Part of a small language model's weights: width 448.
Each number is 128 + 32 x the weight over its row's rms, rounded and kept within 0 to 255. Layers, rows and columns count from 0. Numbers have three digits each. The size before them is the row's rms in percent of the matrix's.

# up: layer 10 MLP up, 1792x448, rms 0.0651, rows 1639-1738, columns 384-447
# down: layer 10 MLP down (transposed), 1792x448, rms 0.105, rows 1639-1738, columns 384-447
up1639 097:123059091090121130129140144162095144102082087204087123152116171113109224115111087162159110195147126112146143108102158095136128080100110103139156107103095174146168105115045079104172113146143132
down1639 106:111149126151079129073143093134185117160136094195128107102153091124128109175235069115117117088107115133108157138167166172185135112131164150150132183130097117126104125142156144101102160167151057
up1640 101:131108081126157109090113122120105124141092129107145112092165140118113156136131120153139103121110071090170111164159094136178119129046171147093152148104082220140177141140136110108075141094108067
down1640 107:189173160175121085117107147154123134152114162098142138060076110117116081051105168153198080020137145198104129097112208161115054180144142121116134160130118137086151155104039148117128156105101149
up1641 095:138109197135123103126065118133203124121084130070114125102094156145177127141039143096167164096119121175112169150092087199115063114145097152182137109166162176096083071110146107123109104151173111
down1641 092:098060144117111120163153114090070126167163082198125118149144077074188121169116109108125087107116193116144125074112090129137164093136104123154138159110075155119124175133105165111084102127100091
up1642 102:085120090165160105169146090151131084118127137172124135079167124139106114169139055099133147103123104121155138178135075172124165124160109106094129125148130129163170148111083136137106117114136136
down1642 101:172166091155130125095103159118093156137114127187146143187145169100089125122159062161127116142100190126067146127142182143121178230118137144135121120111143157113127129142111147126101139105144039
up1643 082:119061161119155116140160154189185070134179094101133073096148164113147122068119125235200125111121159095069127121148069120162131033080136160136111090085117110063120057122058118140114105126074169
down1643 084:114134150168146195125118165142136101075100163144096092151107103107060131118138102100087072077106100144196077094148126116111170152201066083125064156160130141167145185115139163170132115122182174
up1644 097:159139206135115146137171026153162149114080146113093147115128217137099148099138100173131094148137104124154117133116108155112163119077157044092152127099095163145161051123089139147146132088176131
down1644 103:117157139103156174136124187202151098138146139151148133133142144108129064121136146163109136120134156144147141110107168090094145114122140134102111156138085126131131140151139118128109108147125109
up1645 102:111062107188144133111156113197096169098170131164084129092114123146095153108125125122143146130137109079113115119170139096077115143084156159111118095139122182165099065063093123090090086142106158
down1645 111:145157110079088101099113113159143092137136122181110168178053062114096132148156143087076095126158113116142137105103096102109153140115138135196131182139094102108099140115165094125183172121148161
up1646 117:156077203147183093134167164133167089115128096096129067075089102144145130155105128148081131169125085143152114147117108108142139113092144120159150118133098213136090144190143120123090165092121128
down1646 119:123186111076169126066123099145172106140143089155131162198159074133123118148175072161127070138140129143150185157140172028119103062126134125138141103078153133145095110153114124134111191146190114
up1647 107:091100141139115182113104089152171135113128085179060209119104157139123110134118113096144192137103114140154117180131125147067138091142107163110081107121136154124150104134121034116120078115113140
down1647 103:139181125125135131151145119103115195050103102179155120157114156148161103160142102163100141135164117096078157163104175167119142162078087109130078129159120110117082133086168180120118132158187132
up1648 094:162139097102107133150164084166112135131138122123060179156090202073088074059080135098187138129032125088093100110081108143115076097152144094086133133071109101154170152111126165100086058201163075
down1648 083:128140174150169129119139147115136097131107158111131094100159116144135118147146132182083137137171154093108174160164154148127166126160072145133154082167152141083050136108138055116138200090122164
up1649 114:203137144095108150114118127146170127090153142155110141107066130166147155106124088148142145116123123122116075163122127194129116197141141132156166094122200157115151136185123124038110186096137144
down1649 102:127219110087114129115140109160110146104143144154129137130135092171123112138147133131137163124135126152105123122119102154114137152157116127147155135124115113158123144159143137113117149140152121
up1650 092:127094120137123134077113146172128142095092101088147096098132078091113172120125118133111071120115136128109136112129093168146079116146111104128169156093124111147157161132020090138155140115116132
down1650 080:099146123177124018131155119090160155139166107142083235138165105182163126116132113138165135165085121172156115137121133114169135068138164149113129103159158152091127095123184172108073147141119071
up1651 094:077081119128172180116187146150105132135098114112148147097126126141113163154096107102133126179149111080177162123148114105153111055090134121127092106137128135071113100174127102132148123173117094
down1651 090:158153157137066037157167132103094163103120092126188141131128122160118102087152130097133157137117108131096122105131160099081118173140131150154099156168120145141095112124125121164099168076109191
up1652 098:159069129118131143161204160134141157170125102123121115168156112096161143118094174151117128100140130115110158116177103078124114100127108151104106148117157116129133102143108152122162095122103174
down1652 097:137146093096062126183149152145111088114150120113136180137181129147106113127153160111173174074117134118178103101103086129101187121156158140104084124187141129096176119175107126082129158143097177
up1653 107:185136128130136112144078137094130129125150119146109165154073122099127081091099128115143106066105128160070134141081080077024088156106124211186133104120123152116118160147110111135114149141109090
down1653 103:122067154162144121115115141096144149159141080117105095144156146047169073104118133100085123131111136137123136133118075107212137142058088145169108092155165113129096163096137107136150104162154155
up1654 107:178153170154153102153163114138130106136118131137125171136106213190172090119116110104138188157122074073136134139112118102100143135073087142125078116124117175095064141151177136079094097117114140
down1654 095:142127125118106151152120137143104102112162150182122194131111105154096123130154123086105136128133107119137142093102128153116137123093101131151065135121143138124150092182146116076166188127118112
up1655 101:169155109103174110113109096152179139118144113125097141122069170100106102083084117127135098133098145120193091155164104148078134133142166169127144147134157129116122124147115153110063105136141110
down1655 092:182113133076078085081119165111161125148138112115082133193158147173176093171198098138139141119119153174118138145184179115156142122159108124075122142126110120104152143179142161153146182179131137
up1656 099:130070153063145173158214120104173115109106118142076144110114122078156119098185122167194157084092131072133126131161047177073085139137165128123130090149124159087118122135109095133108137161135130
down1656 100:113093100161090143162098122128126125228117052119117082160178140111092118134085099096106144172135114165128089146129173150164183199108102107095128146147109117150113122121112153143153156168143114
up1657 110:085146102121185090158095095107119129126168118142139179105144129140147099140106134117129166139117130149157079094194145089107139093081165136053174156099167134119115174079131167092101105120134063
down1657 112:175129127180106127145124142145130172126148147125099116121147166145106219183145131106113130112122110065178174164192081105102136082151089102127115105104137082176158150109111119125127075150071087
up1658 109:169057115116108177085110101136116106148165098151092110121107083098091130128143121162152163105095136124146089152135150118093077177113145046120154135066137124090202158074125140124129176087102110
down1658 104:144102133128143142122192108060103132170075090146127088119124125131151065153126130126151133118163149124105142127168142144175187044173084097165144119189092131143080173120153108192139115202096217
up1659 100:104144168118065167126116152178181142182087169115107210113151182140178096109119091114131109130132121105118109095127157117129135155068158090060158174117138083078142125158145149099125129084113096
down1659 098:160122069097086147132079159157105095114114141166134131125053102157105118149128137115159105106115141145098136169183168075160113098151100147148118122154072170062131164171121126169167152118129137
up1660 103:151201091101127123117137155095111168117125130066135164211111179142110104128200132197158126113144118130129129089143105154034120167170106078100139110123144117144128147079096145092085110141106118
down1660 107:111091165146172134110126090137185148095169136127077109107121082109060155127039110073112116142135140130137150141117130162114138125119086107130147130166091163136112136159167124160175124080181120
up1661 101:223127119179131167165140053105144141119161153151176177119145131123135074151123130102178124145133071088094153158126107130112125134143068109117097078147091170136178106157164123155089132163144096
down1661 092:083121152167135139125134168096115089099122158186128167165146142121101108138105098134106148154154131131158105141159135108127102183169138107192109147096185146135111152120102097156080138119083130
up1662 107:106153190156108138096135075120159108093101130142115143129091174136137131127130094142161101147146110180133142196205128192109134120113143119067152111122140157103150141107082071036125170138091094
down1662 111:170102132096133110144127129142112125141138205157158125086151108118085116127156117096103152167136118129088165136138158100229142085118167143124119128127133134088075107125164116178167106146143162
up1663 099:186166134090098149105085149132163058133158134125151107078108173156076095128027133163104159129115095118117128173141118109152149159098165091113106167124152174134155138124125127125069146145117171
down1663 107:137136149148141100101107160120151086128123138138086104103118113149124164088072135115137146139123155106120110114058126100056109085099086133130154127204135144112163134158126151130214071122122142
up1664 096:135109109183143152129114089131148157154072128150128132171085119150087111073166133136169129118085145140152119166130129116174035104167165133092137098028112141146100120138139120148101165102144192
down1664 086:093130164141071105142120159063129080128110118135115162079087113109132143170096117113064129087143138105101189107084109132078121170078082120169064145136137157115096090114095058158150193104106109
up1665 090:121187165130140132108117101111177043076088061148139101079096114115106159085125176165129138125076108120068131150128067152134057154094096088191112101101139164144160054106082133072117149138093151
down1665 094:160170095107060118083166127160109180139089119108072195184135100102125086192141076107106122124132141027191152109212090079094174108150094131056112127140130122108096135164132097102094157182149111
up1666 098:161106195120132151144122138145152143118129088081123174147089116105131202108134103092159141073071164085206126113120113167105185120164143156114136088092215156160198095160090126096129122136071108
down1666 082:110198100134203129132094135144117139122150089175106172065145164163188133156152138164139180191141115060149126161121100140098119140093117093086174110102163126101104148143180085124137163135150094
up1667 097:158118184140173109130082116172124054099160170114194115091130162131137173080111122087143148087126140112146106172075091205057160156132111088110112148139108149163141122167065069140158093187124121
down1667 092:174130126157162151109101116136118134151186103180080146098121099116154090094054144114109199094067098049124102090131114095138123024125184152149100125084147117068136126137156149118136176050160129
up1668 103:179136150146130142111174127140115135120058106123147110145086169139140140096127161183126116135147100076108134115157090155106141118164152050135084133133122162134171151167049097115086085094144122
down1668 103:112124116164107149173170153153135138068125154148073164096150162147123145076113111130132166142075097176099091163110155112149129118114171158116143067126115127128081203103179146127129076089135110
up1669 100:145135115047177142180056140128106118122139105124152095166107112092137145132072168164083162087131168101083129150168153185124129153152127157157122157182134087124123113178089109102095143186101134
down1669 102:158097159137130114125110190082164139111114176125154122103209089157098126157103149141189078144165114095058105105111160198140136185164154158098097136147076122146152131133125100156144122119107086
up1670 098:180088099163118210149124133110105062131092177117056230127086123156074121124060116087094148112096140098092095107164156153128088161126096151140097109068163108155128121172157142085051148103123055
down1670 097:145161090101171144145129089151177122119175124161131085117099075160115164086064133146172133117124146169143131133123190057131119131186170135131135050132108139148118128117146107116142119134121165
up1671 089:141120173140076143149088170127160126152159134106111176128148119116135103158067160111119146127086149108074069150144122152151088086143161170115088127090116094080111142111098131157093155127127131
down1671 093:107141091094102094068141184124104126157098123148101108147121145103125156117090112136121131093156208149182123122093167145140131130198141106148162109122161087087167145141147141109111121163144162
up1672 102:111090127190147198133111122104108132125212129085080133169147120129125081132121127139109130188142082162152080118135184137181104143113162160022159183125183155127098122158092092132107120083164098
down1672 094:195126164112161112083141132190126148093070168145160194118081173140092146055094091132130145169130144114157134145082125114113161097083092138133141154106133185104103118125096086105090020188120157
up1673 097:166138122127095086076091153161133114157115100148125127130126203184156076152077138111068140128116112094114113144121157125090121122143134107114102130092129126138096148130134067143136195104126169
down1673 093:109142097151148096153130089064110160144160057162106086144116043145106153166152110139124168147134109134168163135157137063181119157093113119136125099117165180176186090097175195133081051145098120
up1674 108:131111182173177125095139099070144058084152140079096081083097162180113110078119136121126149177117120094115138143144089148089075137137157085107121131115074190135133152043126132185094150120133144
down1674 115:120137110131161154136118145161119183183121132155131148138158131081148135180126152163131162072138153149132149082120097194155143113033148092121089118135199133128147079153116136000127173156119146
up1675 099:099138154130086164129117112105188186117107130125064159134167114147082139175062098126083160102143114124106112172181156178093082110104121164138156159175141143139169176097113081101136135114113143
down1675 106:098149150132109124176076107132109123133146114122157072072196090118155082115157103154137180110111128146126140090106178124193144155118146135104108163154114110143112109155146158119097136124138148
up1676 106:155115159120103166105120083107167150059132099141101176223106116078159162199101147160151111114130123212109148143181128162096079132121128140128214060102142073157138120124089132079081108102085127
down1676 113:106124115152126147102098163170098129091147201159114120081144082116118097100186105143140153160127134101179088112124166123201199113081130151117087084163151101077075141128150117109191157146135151
up1677 098:141176083098167140178126133112157082099096065183145140115146168100093186099068092180137194157113115149176101196159133150097113048174106128139163133115142123074113104176060120090075137153111105
down1677 096:164065041120127092138138166149080139123149164105123161134151191110139130122103131113095136083132159076145121193116157072110160129122125130104082165112040123131070191143147187135095141142139192
up1678 100:136098139141137162162160158136152137160110126119104124113118219105127096073128168137151117106122129079138119106123120138119121189115186153146086158126127151092080101164115152147165120090127104
down1678 096:145165103120141141092115156115167104106141084063166156120138088142137076088135135121132114082080092069119173094096099153117153066088053115110142188137063105144119121092185154183110133107102134
up1679 095:116084110191142176107128100125120164149107141148130119206133123143181144136060092096135154155120083139141134153113089226136126147077094112112144132113117134123149092111118077130145088088126088
down1679 095:101165146100102151138095128165170116099150070101156080117095112150125153192073087149116063136136185171117106146119156130120099145089103130127091146119129152106146140089146149133119135170139106
up1680 097:124113128215110094135160111126118156119140159171044221154135104152096105135103078082081122134099128134086135171159129173064112163172130076095162095120178095135202195125073109146135148096106120
down1680 093:127158165098134082041095129173149124148129089095158138206105141179104158112122107157083107128100120090173067083152130154112167091131155143149118071113099120157115087111163164165167151135148069
up1681 096:131086119088081136220164131181163119123204074103128155118187177071066153146146141157157133146116093131159082126162158112128116117116167093066063130088175109120122062115130192155115127130133047
down1681 095:073134114148122140079095134155173151154128158154122145111093094135110132154110071122122148083137144164161154080126140123091128134154117179158187103151112131091100148110163052097118135105108172
up1682 097:181139106124159134148118060108134121119188126143073158124133145133130089126136080126169113162091116084122161133087098184095123144151109117115148117126123137165173106141127173131098096132112077
down1682 104:106130102083176105130095154140103146084077137138156077122131066110126123146089148116142165166094133149121124143094128149159141088070086104123108119190119126145107141169090104079119129094136165
up1683 092:111141139110177098154071110197166139066109117154116102122079123129115059111100202161101139127105126135135126177135059160109127109127144210120179109128100183175137123212103099078149132139125153
down1683 094:126111141111084140164161141062098123100140131154123114135145093069165184158098112117217126148152126140162196026159215070162173155131111100116122139135119131157108111137122141091125097122086118
up1684 100:135120143149107167155112116111146151073222156075095140099156128125165125101114128090137140118106140090103119173186131117121111100137119138118116080088069175055153171125115147100136138159143154
down1684 102:120098125070112130132107105124130108124054096155085089097133113090130059139126172160145145136145095125149152072043112092145146155160148128162092175166104142136182172130107084165153135122121107
up1685 094:086098138080160108205099157160156098172125099111088204091129098120126160136096169133083177140111111116119100162215151127169140082133153137105195110079119161162121015150142163111097098122127090
down1685 103:144142098143041160099169118168058071099081131099151126127140136102113155133151161115168113137153075169071098029119184115121160152144138129183059136169151148148148182187141154096076126166126165
up1686 089:197122168111140175167120187175107070066145133121071104116114159126129107113094155175138138177075126102088100124139114144151150110147155095090157093109072121192126148101112129107122067127108144
down1686 098:132102086108136149109157131112118180112151068120159132167133072082116042085171124059110067130146168121150112109123083112109175147140098110145171112154139115069132135111120096086108161165166080
up1687 094:177110149091188103198137069150164077110121125131092109104107150154127140155082109115112143119104144138078091148158124068100102128113043174137095115157088152136134108141120132099143137110155100
down1687 094:132076095141132141118114196122123117105123135165127071123111196116151114115133185109125133143118142097054115112090141129157128128138123129153116160125117130166117089143142156110092130124163116
up1688 107:173078161104126138126097105115144126065078094162108101100124181116114081123157062177171144156101088096069095143148095182125176129124172117134156113125186117065121061159111115147162111139174134
down1688 100:153152147172164119122152081138183136124103191179086147178133113137100129114120169118187150113110175093138083128168141170115090101124125126082079141123133145189134139149092152085107124135134159
up1689 105:138139168097114115129152096090125121093105111144090118104134153165096128135157089100175160209109186105084110197119136159131147168062174106132106125064129147122120112158093158088114187148159045
down1689 106:070134163142112091203124119140106131098159098173110145120130180082099165106127126201148162148111121111110175140149119085161088151074101141151199150140138116106140110132107142109113193098132129
up1690 115:152127152129138159137131089146164136117144122150157192123111157072120132128092065196118168106101179054097119121163115103087133101102094133117134087126141121180141091081138114091169121160122112
down1690 110:060104147137123118139091097146157133118140153110098065176091087170189163162097160080127110111143150169162111128129137131153160148169114130171169127114132112116116144072153141155085143185117152
up1691 107:159154152126147152146132121184103114120140138095109151152155157141116133126130095130168117117124121053161119111140094130083117154049170093117145114110176156123147054178147111147158106138129138
down1691 113:170053114157119118132104147197147072173131164111088178100064152106117119112129136075206172137157134142063107083061146166151216092129242169113066085154092167133153149180139124124119115143124178
up1692 096:140158107187163140090111141135160044119082174117136111147087150129126119096147138106108109059082124096112108150158191154123116181096082103127097127071112168061195118076079117133116142150072089
down1692 102:152133128092168157127136126103138160118137105091070091165114102106183099147097205101097170121133136115151142104141127114120127092099084119132140141179116176122149094129202082078170140095136158
up1693 098:085175112116108100127095165203129126085124119156031125125108139122121139059137130151101136177135183107138139175088179108101108136165110213155168136136116128179145108036133115118094073110109145
down1693 101:145095163106173164085151103168159131147104096133118069119178115170192120094112112163118134027089125109116124172152152116132175149186106172146117100146080106061124112150083147138190147153108191
up1694 101:123071135147107119142152145163139100103103147102060178147139183136153102062007041131101182133111118098169164108110177121139176093144052127054151107118171069114197152148106108057103174122095157
down1694 109:187144133074054126159152139170109134117143153160165086084140126097128074115172204105128125131128124162075118110092150127104142099105147134191067142085135112161054129143141104075110125143139159
up1695 098:139162218168174173202125048163117163088158146126125100115121122163099144160125096112098096112164147119135064130177174117097120122107095146096108131174172161108114165130153193109148145127056124
down1695 112:059110106111124086109101120131143148109155117097022101118000122144128074147084102102152070163116169132120124108137125141188088197149119086164150113109127147132123136101080077116148091133114117
up1696 100:144121204149131130107178103206143111156109108113113104141143174187089123092146103157102155152119154131133156125117110139153103197050181097140157133131152146159088089115132114079134122136056153
down1696 117:092107072181047156075138084092143107120125121134139125118147186117117083111096128091155157174130119138165128138119083148142127137076177103089130151141077150091165174157160132177156126126133178
up1697 095:158100161102136143117152093213163129093139120087156105128047191136116133158096097164183126107118129095109126104122117106078103160151095131156149138102121139096136072133089061138158097114103132
down1697 104:122189064061163149126116147145137165192140119115112129136152095108098093121165145148133144083097105142167130143137141127156156109135121154129054111136115157056092176120159099096093157150155130
up1698 090:164091128089115160124123128136061152103120070100120102154162180101138102072116112094162076104083133092121116129088100164165163052135102083132091116106121134150135101149109087164106118171172096
down1698 092:120136144156155110098125086099189148129105116092107165121144119081126125107118124083110138133177074126095194132127113117061109160096109096136184086153138134118137155071142121183107112126109181
up1699 109:140140171098060138174080203101184114125130087201145177080124129101134116125139085133088160146105112121055145096108101162073162149125138108153135103176198092145113117146163133045123154164116120
down1699 096:140131079157110135155128119150110132161118092175150138127117108133159160164109145120106150149137128123180145100181149144074145107089130113092102074112074122099138117126105122066146147102102123
up1700 102:152094142127141123148158118153114176093159139178147164107090142149115161108087112160148161132107124079078189134149099123129169119118137109099147121153175144167146086107092108100090111187095139
down1700 108:152173126192101166146133132130167124136165118140168092148123091108104150096092128082127160163085127095051135133094093186191134170135161196128072125140070105111173159191120137117190060135122066
up1701 104:132114115161110104156095083163108159120085085092164113042162186154175137147174159123116172176086062103124172107129133088121135119111146118137174125144175137163133108136152141113117217114127087
down1701 106:147179167136134202137105164090194106131080174156164142163138201149104129114182122178119128131092147145172132143093140142147119107143163174177094074164117093187180125156129062093138070099051111
up1702 102:165188147157152103120098161174146176138080099149129177109144144153147091117110100101119145153135097156104088145169197154133150100112117148094109161094162153141118149067167118072119147119121160
down1702 112:100118112125126149136083107113165124180129167135127085057151137069149147162129117138103154167100146131148227114147105133157104128073147130136173142177147169093199080157108114160138115195134055
up1703 098:148134169182123168117142087107148135070127071147125127170106136133143142093120056180115129131141132107132131099108103115159161128128092139095175110096129153156116110104115137097169122154125153
down1703 096:078068172186152089136120106134099091091184126152148139133142166113137151107134158111116099173106141105089089175087102067127167153134173135091150203164123090134140168164163147121126096162129086
up1704 101:202168119093183145091104083205076081057134104114105177150103159110125131121042085134114161068105134143090080147169170139085133084158143152131174135098161153174124149123124081075106181128128118
down1704 109:137112117102140119143107174136118176157129123154122111130160119129166106166087144077142151117144155159134165170106162150129155132125133111076101117089065094080069139168106193105089177063105150
up1705 099:188123129093141090143086138124182175099184113156116084088109136107085169090120118130236087164135134147069091098224150113071155094097075175134109125128135130105137092161074113096153113160128122
down1705 095:081143138133122129080102099136159111152127132108143210140172115114089104162132140140182164082061148136139162126132152116110097120172198145181121129153107183151093154156182164106159147094121128
up1706 100:210097169169114090144133098139164133113180127138123133153175170105107085118138152143142098140103141137139141109104107103136142110096117148146187147122168200088148083079153116178123161114098183
down1706 098:170151118097148189119132106158143126096110133079167138201061097095071136172199112162124086154144122084066126086166134152128120155194072133121104102157113126131131130098100146120106151172118125
up1707 095:141199151138104164148101132155120119154143060127089101108133164137126091135154121112100116145116100155112100131120126116121075093148129115111156128139139164121101147071176142177084201111124229
down1707 095:103142149149128092078089092142130166081065133163128103142131144169135199168149144163145146092112085113123206150117131135183130118170149087142080094103151100112182135118161129107146156133117097
up1708 097:154146133118129171141136091160131153087121172155113185117111147167189168188087155110135132093131180114107176114172146143080132111130115099074164096105161127156144129133095141056145129122116141
down1708 096:086124147118131105086112146091034156144178097105138068124149088077164161122158130164135140182154063100077156151086132162193174128117160093131135108142118066128120073153120150134147124183132126
up1709 103:135144148184138177125138141176174164151158126162102120171143136121139117103091131145131147109131155134104113159159068145111073085066167102052116071156219144122167118103096077145075131122091153
down1709 098:129127166051168137095135093135106139118139153068162099140101150133109128183188108107089125141070131142120109078108132184158133172129146125144133189088151170098085165102148143134089123161152113
up1710 102:104117163112101089092108158128137162164125127098113207126103104189111098068140124132151133113127065150108071135116130176137166167118125169096205120112146062100173144193141089090153178095102124
down1710 099:127126108152091145109125097075176160117138162115138103160095105177117101171102140124137056086103156111134142085148138131074066080133098167172113142114130182168100086156098154122107092194129131
up1711 105:130079128097119186121156090172136153089051076151108185138101147092124173177112129166161149168141113071153150125157119120132124107107171098093121148128109156120099129130171127153136098120096131
down1711 101:127149091138132175078121109156129152075102105136100131122116140126125103106116118103134122136092151131105107118131190075136180132128156144165034121138170118106097087144116163134079121129122147
up1712 099:153149168101149135156119125156100148136179098119152117056113154138128083140096130103106168119115091153084127171131111132151136173160183086145175123101110064120106081157121142094112118078133094
down1712 106:143063147119097138129151121128109082183150100120087050112116103141117106118131073125160122105146129170125088220150132116111083101139163128167201133125135206152161152115158117096187106174166117
up1713 105:117080129113169154104119144152146122116224084092106103065130112151113236108121108154150155159100133075126118178138121155169066095171104147106097149071122140161129117157164126088130159152145076
down1713 113:170139145090122103134129128176136141151118168065111193105051094069129097162198168105147083146147089168149122127137132071142116102122138138162171093150115192141138115124181092108119087197139128
up1714 103:093094142151087157110146113198119161041139160177108176122131138101063111104084113088159178180094122101081162123108125099056124141077175137101141098120143144177154069146109101144119146140147133
down1714 104:105142147105138054174154119101123108211156047149142097156152057169216135115164199136168107090129142138073142120167134148171184166134080167136150092204149114153161112168194117108159143142098108
up1715 097:144040129155147157125121055121121091146123103150143127107082159145174157128127137188158110197109158122182190102077086119114141114170190105113214088120212149155114150151128156118120093085146174
down1715 096:089126089111074129167116168184145125127140135083085134158125115145118103133110093131145136135115145088093113138120129129133106231148087161154092126167091176112164172091124156102170121095135095
up1716 102:188156145126094143150134081159148086131096097126125201129114141135095135153149080162086182135142177161126118112142154114076116113117140156089155097132111113132139115045110108146180144115110132
down1716 113:166118103192159086107149086129099049137127124150141144109151089138099133121181074116120101082130145130179084136157078132109091066171109133143157183148103156140145143189140095106130104143167135
up1717 100:097086091117101129138147092096179141151151102051151162138069120127163169152120154115159177132145164105118168095191119104152119060149089121088135142099095126100094069133119170095073117118135097
down1717 098:097138145190115130142120182140131141086079063092118106077144154096149118135091082164113142139137107093150086149110067103139106160118140128123083112108143101098115105147085138136142132158094122
up1718 109:136122116074107162079157125148138135166138124117096096137126152072092130144154110099131112157148085110140110154097081151125168130085193152149149075129100161098181103153111173093148162081144116
down1718 104:164118079178097138133187148105153083129167151138178139114129124129109136173060168106128116153134114179063141100127114135122068140079132113122150090155132114117144165111139189156136197145092136
up1719 102:143173153107100115151152114119160106130074112089115093132157186152142121124065122162179085171156171186110169108106106080133102094099127111094153117086153211177112082152140128114025080132090160
down1719 090:210061098095118130121101152121094123117170150140108118105105114146157128116111119082125135117102172123091038177110147182162135172097126135099127173173123079118180176136129202130117131097150135
up1720 100:142127122116078129138103137154163159089164129136087088140117134153155197085133153183153163099107148087072075137122110100134177130162162166074115120107118134085112147160133109132107140098127171
down1720 106:154073144175151133122150146123139098158053117049118202130158089081117144076146160123120137132100089100131180123125170161127083138172086121164147095157173155090160134129114153174132119112125089
up1721 099:121110094138083150179138141070147133106128121129121118060145109119124179105134127127086106150107155072075149124133106151117139105094175123138182158135124145177107155117120170112139096141120110
down1721 098:166203131099164145127166103133119111117128112193115133105135089112103166109101088118129114080125097172131168203150153150103144138111094109196155141037163146143169126147139144164148086122119094
up1722 091:112152143170146146145116140146150105117113065142140151114092096095115223139136092133076108141121109101124133156131085113104112101058115123167164105161117150118135098084101119095161154122138111
down1722 098:153179149057097087094157104121109057125150155146081119153124178138166094178103185126180216104100152165148115116145159138117124086181123156063154124103154162126131146136125111106139117143119182
up1723 089:159145131089144152133083122116088118057110138143128138096071131087121135105112137061133149123124093150139127175114125107200115134113129167082143150126110144163137126131103106140131148085158091
down1723 092:078127075142099097141116199111150162118138116129050146118179134143132101126094076091131121126167165129138135093122102163151097133115113130098065130159111106131110145138118157115141111132124154
up1724 101:140107151138066151092067101199111094094135116125098121104115117180103102127090087130129150143133077147101110095160138120133126088151093157115129106076164146095127098154116126096135132097122181
down1724 105:070077132142118105131123102058122146132124109135095100106172082105138067214192095128117146130111108138135183177139144120112147107051152157091147133149115147193053180103153169121160150133116119
up1725 102:120103105130118146197094163166141119114116036095172080071077181178174197131141121141159105126130121163194144159179141197165135132133088155106144139143140190115096080137166156120166177127164109
down1725 100:178106092086092109125201123158118141168105059158214150172089146150130103119151106076117033135127183085101111088128154154126074160140088125119117169127075154072139103162147146120175150112133069
up1726 102:136169166116096147111117086129132154113170142110130154103019120177134142113123095171163174143124129172094150145198154084146082094161118135128100138055142137041117092140098095133113099158137074
down1726 101:058099123126119077149099090175115161070130123114130122107096131091061125128136132101135132112144141144110078131114122096167118115126168189100163198103107099155169120116120108126117087147134054
up1727 096:149158128111142109131041110178157175067167125118127158087122167138116144147116095115161145138122135166144094126113139122067126154173103131125150128129161131080153087114126171112114197160122107
down1727 083:101128090130108136137178118153097100122129105160141120198152108144152124137109107161112209085103144144159107139147078104099114102168116142175142111147127130144137134168116175099092090101091118
up1728 105:156195163102136117103088138090096121100109100148132126140116164121181141112131168134124136117106116067090125182177093154155159121113082130132110175145124141178175137140127138122145187113129160
down1728 104:118170160131068100150129127148162090103124096110091127196127133136073157075131122145155106134160138129086110131158157117076093134180145137122128086111194078148110161105122096072132117135100136
up1729 101:147102152134208147152198126097090160173131112133125145190094147173153124110129184129099087111117099160137163128198098141121140184137122117072153112067156119090140051145122140071111114070131091
down1729 104:205110122098101147153118096166121174096142118136112100116139135135161139135108150097148136167153162089133159122151103182146172139145144094028128157145067192150093116107139082084125115132107114
up1730 102:128114078171136145113085094168152123157125110104126162131100127137106058092113155116169135115124136077130052146151152172103094135093125130150127155108102108139064207088110127172112161103153142
down1730 105:166126085081140115134124168161105089137118104153121069104089141150140142149106152117094181161136110152140163127136102085115105127109123120131142143144134084089138134212170111111205073158141094
up1731 102:090093195176156079098109150145103176121128112128124080111124139163152142109121139128152177127111127102149117119090164113070177135161113155124134136139121143136127063165139143172117120093143130
down1731 112:163179073070108210144107137172162116090093174146066188145082152131072094169116127111120064179164120141145164124147116083137104122117130076095124104078101151118089189119134130118079126216114126
up1732 092:183098135108091121092134163088168140124139100086146120084103185181129186149145086148149092136144089115076141111185078131215102130107085118158093147100120168112084040145095147106129117121129116
down1732 092:097141157166095131138118116184110156147094115116141202136129103118108124116117115124080112117137135132195145121139153132093112127107147130049118128154092113116172155120099117154124133148132095
up1733 103:123026162103185150114134118145197055068139141115069084121111126159193148152112082119116062140107156130125039176139134107180113172125133186130162165102114139112103120189121138118154103159148105
down1733 105:148070098109193110145099148138136105098136157135122106078166158115180154100096193118133108145094133071091146170093070113134131179098116116102185179122093148150166201142154105084109104140197071
up1734 102:152091134114115130126136144130211043109133153110111102160061169150131165147146128157101132115112107098096089119156149117112100077161092128128134127113109120115125149140098099131067140114136143
down1734 090:128210120139098105082130111092100127158156122112149209088169104142136160157162114146137155150117146143109142122134134107120095130119113123148121104093118195156096135143160166144112170107093059
up1735 102:120083094100156176136124076145120134124200129088116167093127181129097188102126125146119112142147157078129116135129172127178137101110185161115187133099120138112079164093081121106159093093142087
down1735 100:132114134129159139121155127133080107105138119145157118081095147140103154168130180143141096129189147123157143146140105175116136177152091089089129140081142090207154118095146149103150104151121128
up1736 104:132150071127144125109148128091136145118095114139159206096154130135167077139072121134109164135141134160186135112148136106105144150115158139097102097142159191121124112130123071082130098163139112
down1736 104:133178131146145081201070167110118140175131125087157115077129067118146112174183131084134073097140113123084153156141144124086126112144128111083121120136086083094098063101098165173169121142081126
up1737 101:076129130144233117128166158075106092075124162190131174045127122138138116137059029128170167151128094066119074158106105141039117105100122218151126107175159139128149129163151067147115176134197155
down1737 114:206129111080138153136101161161090153147111178169120055169103162075120130139112122118110090046193175156100160070109170187178147101080124071139125101133106134168111181134102159122135144154110146
up1738 097:130133163130176114165146102088172114096169113127075171150119102153097201047142125107122140123159165135155072184219132108076096157065040067113145102059111161107108103132123115159135158138122127
down1738 097:133158228166125116152144092111133093160162116152108143167095168165091112111133108141140095063142109156108060137130134129137110141132190157152107072165117183141131133113138121150092098140123135